config.yaml
n_head: 2
n_kv_head: 2
optimizer: "adam_hyperball"
lr: 0.00535
doc_mask: true
Each number is 500 + 40 x the weight over its row's rms, rounded and kept within 0 to 999. Layers, rows and columns count from 0. Numbers have three digits each. The size before them is the row's rms in percent of the matrix's.

# k: layer 2 attention key, 128x128, rms 0.0413, rows 52-63, columns 0-63
# q: layer 2 attention query, 128x128, rms 0.0412, rows 53-63, columns 0-63
# v: layer 2 attention value, 128x128, rms 0.0412, rows 0-34, columns 0-63
# o: layer 2 attention output (transposed), 128x128, rms 0.051, rows 0-34, columns 0-63
k52 071:444421493529510552508464524551552490510588479436474484560484452505465448463467417497473498456423481498457496521460509478488524533514527482505494542532537455539535510530459475513489576482541516
q53 088:477458426517546461467482426544539500491499468414508493441558575442518506555512521566525533573449507563538500602487519459504541451435500493538499496533497447494539511501560530509498504408532498
k53 085:477428468448526495576542441518520472537545488422458472441465510447529516522587533472484466479445520470537495493460505457481489517586491482561470503498498489505532448476549559543548472501466485
q54 079:449483444412539518496508542527457523502426518483561546453523440458450507437465475452446481473498450532542463452471530479542532436432489505534469464464516482525437458492533481459483542524509529
k54 081:553469473567553581548471507498443468527441506468504413527543501551512497504552536562481503550579555525463458502446551492493528480549521456517451477487521522459496535578530520426508475540518471
q55 088:530516504541514488504513452473467464553430588530526444580484510480525485504542481496456501454573455496528548439520485531459483496522477514501457454488557523463430493485421471480510497517502564
k55 096:520460547479543523494486477477463575509470502558476489579585449511512526433413491508501536517510513492460505494493502493573558495469539522481519523511501551523488567471437469423503540517535474
q56 075:489557509450510489432487491470426555525523543484486473565469459506493501463542546464420419496494521465497507491518546500500497455465479532463440566425515506528521429526450518491551510517454540
k56 073:516428481499531524543465564512472410514507544544521417557530460494512532436442543459494540507521461483540445476440542511485577522451468545490483458549438552467489577483551462472448449497538498
q57 092:483455475484501473494485477498492487457526461483462492437541529530468496594479492563496512480471540461410609462487451476512469579486520433496514477505543575499530469466469491460512490449523533
k57 092:580560504469453474492497486471548524490523489406564528418502507437432455569480536481478483493483489529486534525547497518499519490515489453570564483493524466586526514507550546524538531513551537
q58 076:530460511509458526542480501553525471525570469460548521483465472453473525503469522425478576445540547570454490500470447462494536540477445532533536431533525514470537572517549559533465513442545490
k58 073:452581539447514481450534482469478583517452491462519523455512470508496530549561512519513438509461527510457494508525466518549455484535569521524476568485478456507459505460509460577485479497507544
q59 084:477519585537476519495513472523457447552523491545489479569498439500527453502554562505421440463566500517437530415481395530483464509573510495487538542476531497473502517454469498540501449505525552
k59 083:567493559523505499437482495437547495537439468531513560542573436524426453447470447432466543494473474518458526496560480498499474470431537515497551504483457534532546529494510506487505570529554491
q60 075:537508447457504503595517562550550437516490540556517496528429477527523495491447483436550569516539440542442468479423504540548551476470435480483536524550534510497538541528513479516453496499543516
k60 072:422594585514490446457479471481498565445468493510538578544526465576465564521469556490495449512517451496518495443492518463527396513545499470425495548495571534523504519530454475496509537551512525
q61 085:434558438514489545535532514503525484500528503491460475539506433542531485416453428487480481520471489533515464535465492537495477497408530463501464579484447455462560512543524468492486541476497456
k61 089:419492470570461490560549469494441405510531599517559491570465511465514566505476491420536553449508496529505506534509564525511445504553434517462494504471496504456495506550467530461515458575399497
q62 073:439485491595486515506462370446467466476420565487499455534529554520473518519534547539479467519491452413489534450546499503480507487552544526515443523432483516492489473483441508414586477496427560
k62 073:530436520557490545489527496559519489562542550557495476491525470451437467443432526474523530544453505475522508492547481535490612508477531487549488458486512504536547471470480541440504553444555469
q63 072:463533463614465500494476436448494534516489500476478544545575570468520519482508491513451506511478535519522493544585482453411485504509558574494450485476465484539484516554485474476578514486494548
k63 074:477406444518497486545469562567503460564506493540436484466501448465532485445503466451529526517484496470493540550471494540543573492484535519545554562541478535489567417466492544427546550476465486
v0 091:467466531449490556483411523495495460555555507513465556431500561546524512584507486540484473421473531511515513538487543449476465526515497538528542539518575528429498450530477440519511566425473490
o0 093:499566490527502506442453512511451522478507495524486535559564461517519543464524529450428422566509454450510509433549507573490479514516507474443449596525463447542585494554498493529498494518435496
v1 100:454537501550549445518505450545495502530560503477535467512477586454535502467499557455444470487532537514536488451512433507396458517552459469549457581509511472488487504536480521563559522490448491
o1 091:529449461573513475464471500513529477497538536558535444585487546522477512463524548495520482501498501530550559477512507465480477514541499529529496472512539523521586547475514506504467476523475506
v2 084:503518468533519498476504475482485530498466464577518499495483499456495592490491500568541517544399528436519518529506483496511498498541559494536520511553562477476467501486512435556541440529543486
o2 081:507482492477481525521499505493497512539548476472513386461528478460582529466413473530542477493530491415481495464430491428555518508451481482479567496551501467488540567482523417555449522461519520
v3 091:563534433496506528488579523522448520488540542466467484513470465471519472497514550529544489477483559556475443538445515445460442447460500492565561541499499431478536532521563465525552451469529503
o3 080:455552542503458506567502515520480467515514554529474493507526526560549510485513501572511468511460527446415464490398412465520452497466491511463457578514528496498500493417531498520492495489516536
v4 098:540513538490481489530587502509461569517549463457513477525527532521555447426544567507541531534569477511440509512520456524529481461506557458461530520446420479525528516503417504499502451542510528
o4 096:472432544478560503466531496525524467585512481564485448472494599447512534526523512559525448518553551455503533539503509422511481528542530507544532427481527577466491503463473529493506462463505483
v5 089:473512434465434464451517516493555487477470495534497508550469530496493496513557458491470435492515497485485549521489470440468418476530502419523544477531473526549423501498552466556485529458449440
o5 086:419470454448530521485462464496537498518540571512487477529562462530542606460447481539503455499473512475464482491471448514486429445479468434464448502497524467472467498460557427524474509547468526
v6 093:470518508446586515539429516503448543474441491481483485539515576537566472480446535491555526511549531530435500494585528490506492531477564506509469488493571508458569404513490498430575538467434510
o6 084:496512476529553443504533569433484523527495480521447533550443514499495484462440538451535533520512509478522602531584560575436515528511571504492487494504474522495595491552497543481435555529493485
v7 092:525545505430523510522458447452464523485488470523490452557520533558519484495474462536560475501489533486463491549480457448564486579564545576543525496448554571540472507503483530552491486529499561
o7 085:457507445505560418468471505517530556478516489516482553566450555510479478521437504459551484479493489455513503517541478482472519540646600530536501482498461454478494481542489540576494519470539550
v8 096:413477529521502458506441463578482482532506527502526550435440549525453500523519441533450514538457437520504468502510510501447500514506451517518501472454517579498477457541431530523564529527440422
o8 090:497461515519500548480460446544460529594479466447552494509496497497465502474512542533391492536521483471527504505558519553485536472606469534489451489487539503528512544542509458499574452517464496
v9 092:466427459465479430477455421526419469503501546469512449537478487486561445467512567435484544489467421542532495521579481518515501471470460530462452510499492482509541514459522549547524519475470455
o9 099:464500491506485503495431506447397488553418534475580513485471579568378475477461524504470507458472495522491511516482513516502510549449517518457517460492511544583508489472495490483541430467409512
v10 087:483501585478452505479494503541499510537532483518522467487461550507546462493534442536539509528463518527543554537567514491557535480510550567511487454506567573543549481445445504423450446511522553
o10 073:559577535452510501464476489490461537465418513468548555478480459435461529519507471425464514502514475529521521427554516535451480560555517467514467492488452487479482539556506494497563519524501439
v11 096:432449474546529527522461500557547461507442484480490495484460512561559592520538422545522487493470467467550583503494473516561548443458566480517467440497601470523453466453550470487455488455488441
o11 091:474566465485557551515473478410448540434473474458490521549552464506542558440408444468479561556460457499491462526468481561504477448429541453491496512505497394526508488536497423472478552512491475
v12 095:536479577491522490492423495476495453543448467492454518513475507564486464526539499545455454532476484429441479484477542488539554517532502546492487488451478487521465457525447458471454452549553569
o12 089:589536563519458484417520553445513517473514427479487531482401470487513430530491464461498535466493481483550520512496538506533548491553560544549567518464457481525447534563500538540513549490573394
v13 094:508544552533509510489542547545493472470491442514513509514549512444480454526471621534447462533505531486536478506565400481473488531490493451542546561478465510506561426492506587510529491533487578
o13 085:555447532499519441453494465550572486562507525573492384560443545546500472518491533541542481467506534525496526545523516512521466520569464541526562448469559532491491498453514536559466459441549538
v14 082:438452451463584537490392453428440441556515545492479536532515527572489466544517484479502478481477560439560520501514473517485499511541536491514506490522524487485519430462468509441566474475519519
o14 076:450506450541546442437414543511450535517459534509489557530463468522481452463486559471557513481517437457501560440621541544492491552479532464453453485507453510520584518580507547513469494481479519
v15 088:522470512528497530454442546440473497551455545389584485471563496484466544404536561567544470530492512490479455467534485469486458524489506472510530472461577555468490525519472490507453503480477487
o15 089:513438446506546401483536523574491505524556456423434511475513556526452522513454540525446421531546452464482455450584478456460454523594494455468488414484555574503508563519531506509519465496496513
v16 089:487479535492462485543455508450537572500507428508513554479510454458518460514514516475495486542444552558488476466460517523517489549525435526405491465477430525489462471445490443545573550557468427
o16 085:513429520442459488484486488597537532532464527496493510437526463461456490528554544573427440553532537536475479433543472473425466512557467448458451550413531568465499495480508484487556474523461536
v17 089:509507502533542516522500465542543475526554502448435516483497544486526567508514505457465493461484500582473569433464438555497469427522548488561534517527493450479571409464522510553502527538503540
o17 080:516530564496574494563497470406527479489494512531495469532458512478555522426501481559509593496477496501477477543490548572517493523465477450519547483465545505461503447433510450518517476506530525
v18 095:438497417485437558525537457538496459469499466539520541518546549435486454464519517445534546468456504533549497522502463522531449540453434542542535482456440498453570528536514502441545447501405536
o18 086:450536467539464483499501536598492449550527536470511475492502524531488434507510556588457505545559524561469448527488500507462514522571467493479409528476495498496525475490529494445508480451496547
v19 089:418539521474446525562427480447568508490519543506460452464494540443496443551458493522549455446513533503475446417536555530491431555514527496451474495481475514543544545448453454484509582444486527
o19 092:499498511517481491454518525488520576477513517537471596577490518543468466530543533393483465513454496488528482422550490519458498600532535482443519562471482545462482432550448524535505531580519487
v20 096:438471570521463490454479530474524485504402533472457521524475408470498444483512529472434441442519520462527442457470584548436483474547507424527513495525567508509481525532549550483483456485515474
o20 101:533460567510486554463474470462480569498513468434487518487502513533455501465537472431471482456470531469534441473477512601500525460551462461521567466463493491494405516542459528518543522486446370
v21 091:505496423502496457584483468535471524520514455556508482536453460543573472458548504479538454538501538521449568533514504474451519502534524483547548545500476504533526512544537442508479423508472562
o21 088:444538483476498494556536535516547478555467491551476487516476531506523511504605425545617504444495481475429502504386438467483485479519501474525432481502524555528491427460523575502463511464464519
v22 089:525523480447500521546425576518526467545488549507497453570528582470507457530546491536574458482445520440494495571568525459547495593556482573446488516471502532507499569415516400463445496490527464
o22 085:468539459519476502475473521540495592507516517515479548457461521525496484533430465477497462505499442432536564430519530455539562569544564515463499565556442437513539508559524471514510506538515487
v23 088:480508488474565545459483481531446475424535461526459454432492494465546484530462521472495520468508525514550509596517522498466551498421447462434563478543478519542513475503461485550485435544466518
o23 087:485505481506401460545468463538479441486456557508460523499525500459506506542488510529568449522544477591454548475429433463438508505484525450471368489484549533552505530456571518406515470512456556
v24 095:506493431450536473450520597553504438445548543511490477521564438489532591454499453516484490459497539473484454465560509516504527496479471438460479545510516491485495472545582545575507514512553495
o24 094:512495439494518503499506460496419454491569523460407518523510492546491476534443479550542511506456514530529557523441481461526505478455585513508541531564518403538470470462468469468497547429535534
v25 091:483455522500490524554466542519548494561441478511462493526479505542570467458454433535506496524467498533435505501414555535531502428503502483497442470515578487566505482502464533460441463549449478
o25 090:513540550451519606557460526420464545511456494435506525441535470459551496470493474519471554520486484455439436530477541540510530469491500461472516516408509482506492521562475491456534555530447426
v26 082:543481586494492512477415410447486503448521447512449466551550499465556501534456546566525516547440559488533549448508439440507469534522480453439441446472594561480478510506431440491497500523462471
o26 074:488499515458467460480496486474575551496502484488495531540430473508490536471445500453490475450507511473552495400533534489433537538570508430513513481476505571482588523580514490477489526565504525
v27 089:505495518484493472470550513574546574522566471435518478514513541526543454462495577515459437500526476586463548534522488472528513474517435469533560488453536478452559416533456511580571486470442458
o27 077:479513499457538532540468449490498428540520548567461456529554522521472514453570490556534422532477505482452504521455512558471446484497471474470416505448566554508493480436503485484524473523485480
v28 090:463532455532410490425569585515474476545432545532560488544523432454432493513487532529452490506527512454509554501473546523560497482515444454486478482467527464539431542463480449560498452517528446
o28 086:493438580431462533506492508448498566543568484474481507400530517518501496516487446526499484451523530450496454555479536540604485486501458486510577527491501443463417551486479483562562436499463411
v29 091:421469600548552462505483390436554480542467511465501470519439489492451524474469501580481550478442454461528485501485556457468504476563559557500476525462496537526523528520409440448565526520514497
o29 082:503518465565504479471461500459474531463527453408506539519462492432452478504548514468403507494502441483528515454606559518454550542521521479490502509471482531514545535550485458516538511527491449
v30 081:465502517468531540512537505491469559547498544451538478498448455538472488512458487541445482481503471546510466451436470458517507483545432476553524554482441438428566506451536542506479523487441533
o30 076:514499487540530446521502468561522411452501491512496499512536452559466466485594531505465455459445474537444469546506460525478439493527456472499469565453526517483503425455502572514488459536518528
v31 095:453449464417575535483468495565441483479555487419512524527427532489536440479483585526528439479547461475499470435505454537511454520578469475429471482510449482514455423457498444503558522541524570
o31 092:525504510547476507431488485505523515467537503539460524525470444555479494493485490487477412488430527515546511511531539566463404526513511493414559509492489510536591481520516495576500534521537462
v32 095:475541582407533470498526472559518468534512512435487508517564554513488465516522621507477459535539579466485455441535483478470421528544498519501476496484507540491529437492453536549537564461460517
o32 080:552465577500555454417489508504501524477511505566446476492475545495523520499464506496560441472471517428532542412595570551524436550601531497551561516525558519465492443571491502561548522532448499
v33 083:453553452457492487512525468481544492540575496474482509485547588540481476516465496434441500467484455464484484479501445445575437540500549522513558493538590461470546470482464500484540433513482547
o33 074:471599471539531452480491552535478481497521585576460491553508497536505444470487494497540494477490506477484484503511533576485483540559492453503454531538453513476510457509532473558468477479563559
v34 097:552516511523525522501500498551520540491572479448396490480443513506529542508508528523529498536549488510463543450425527467438449461519476437553468524522430494458473424581549528536533443546556495
o34 089:503566503517570541458491441500511425490487506524492501559517466515517535496605532533459472501461510508478546501415507507450449427495526478538429464490516552484438440480485550479505558528568515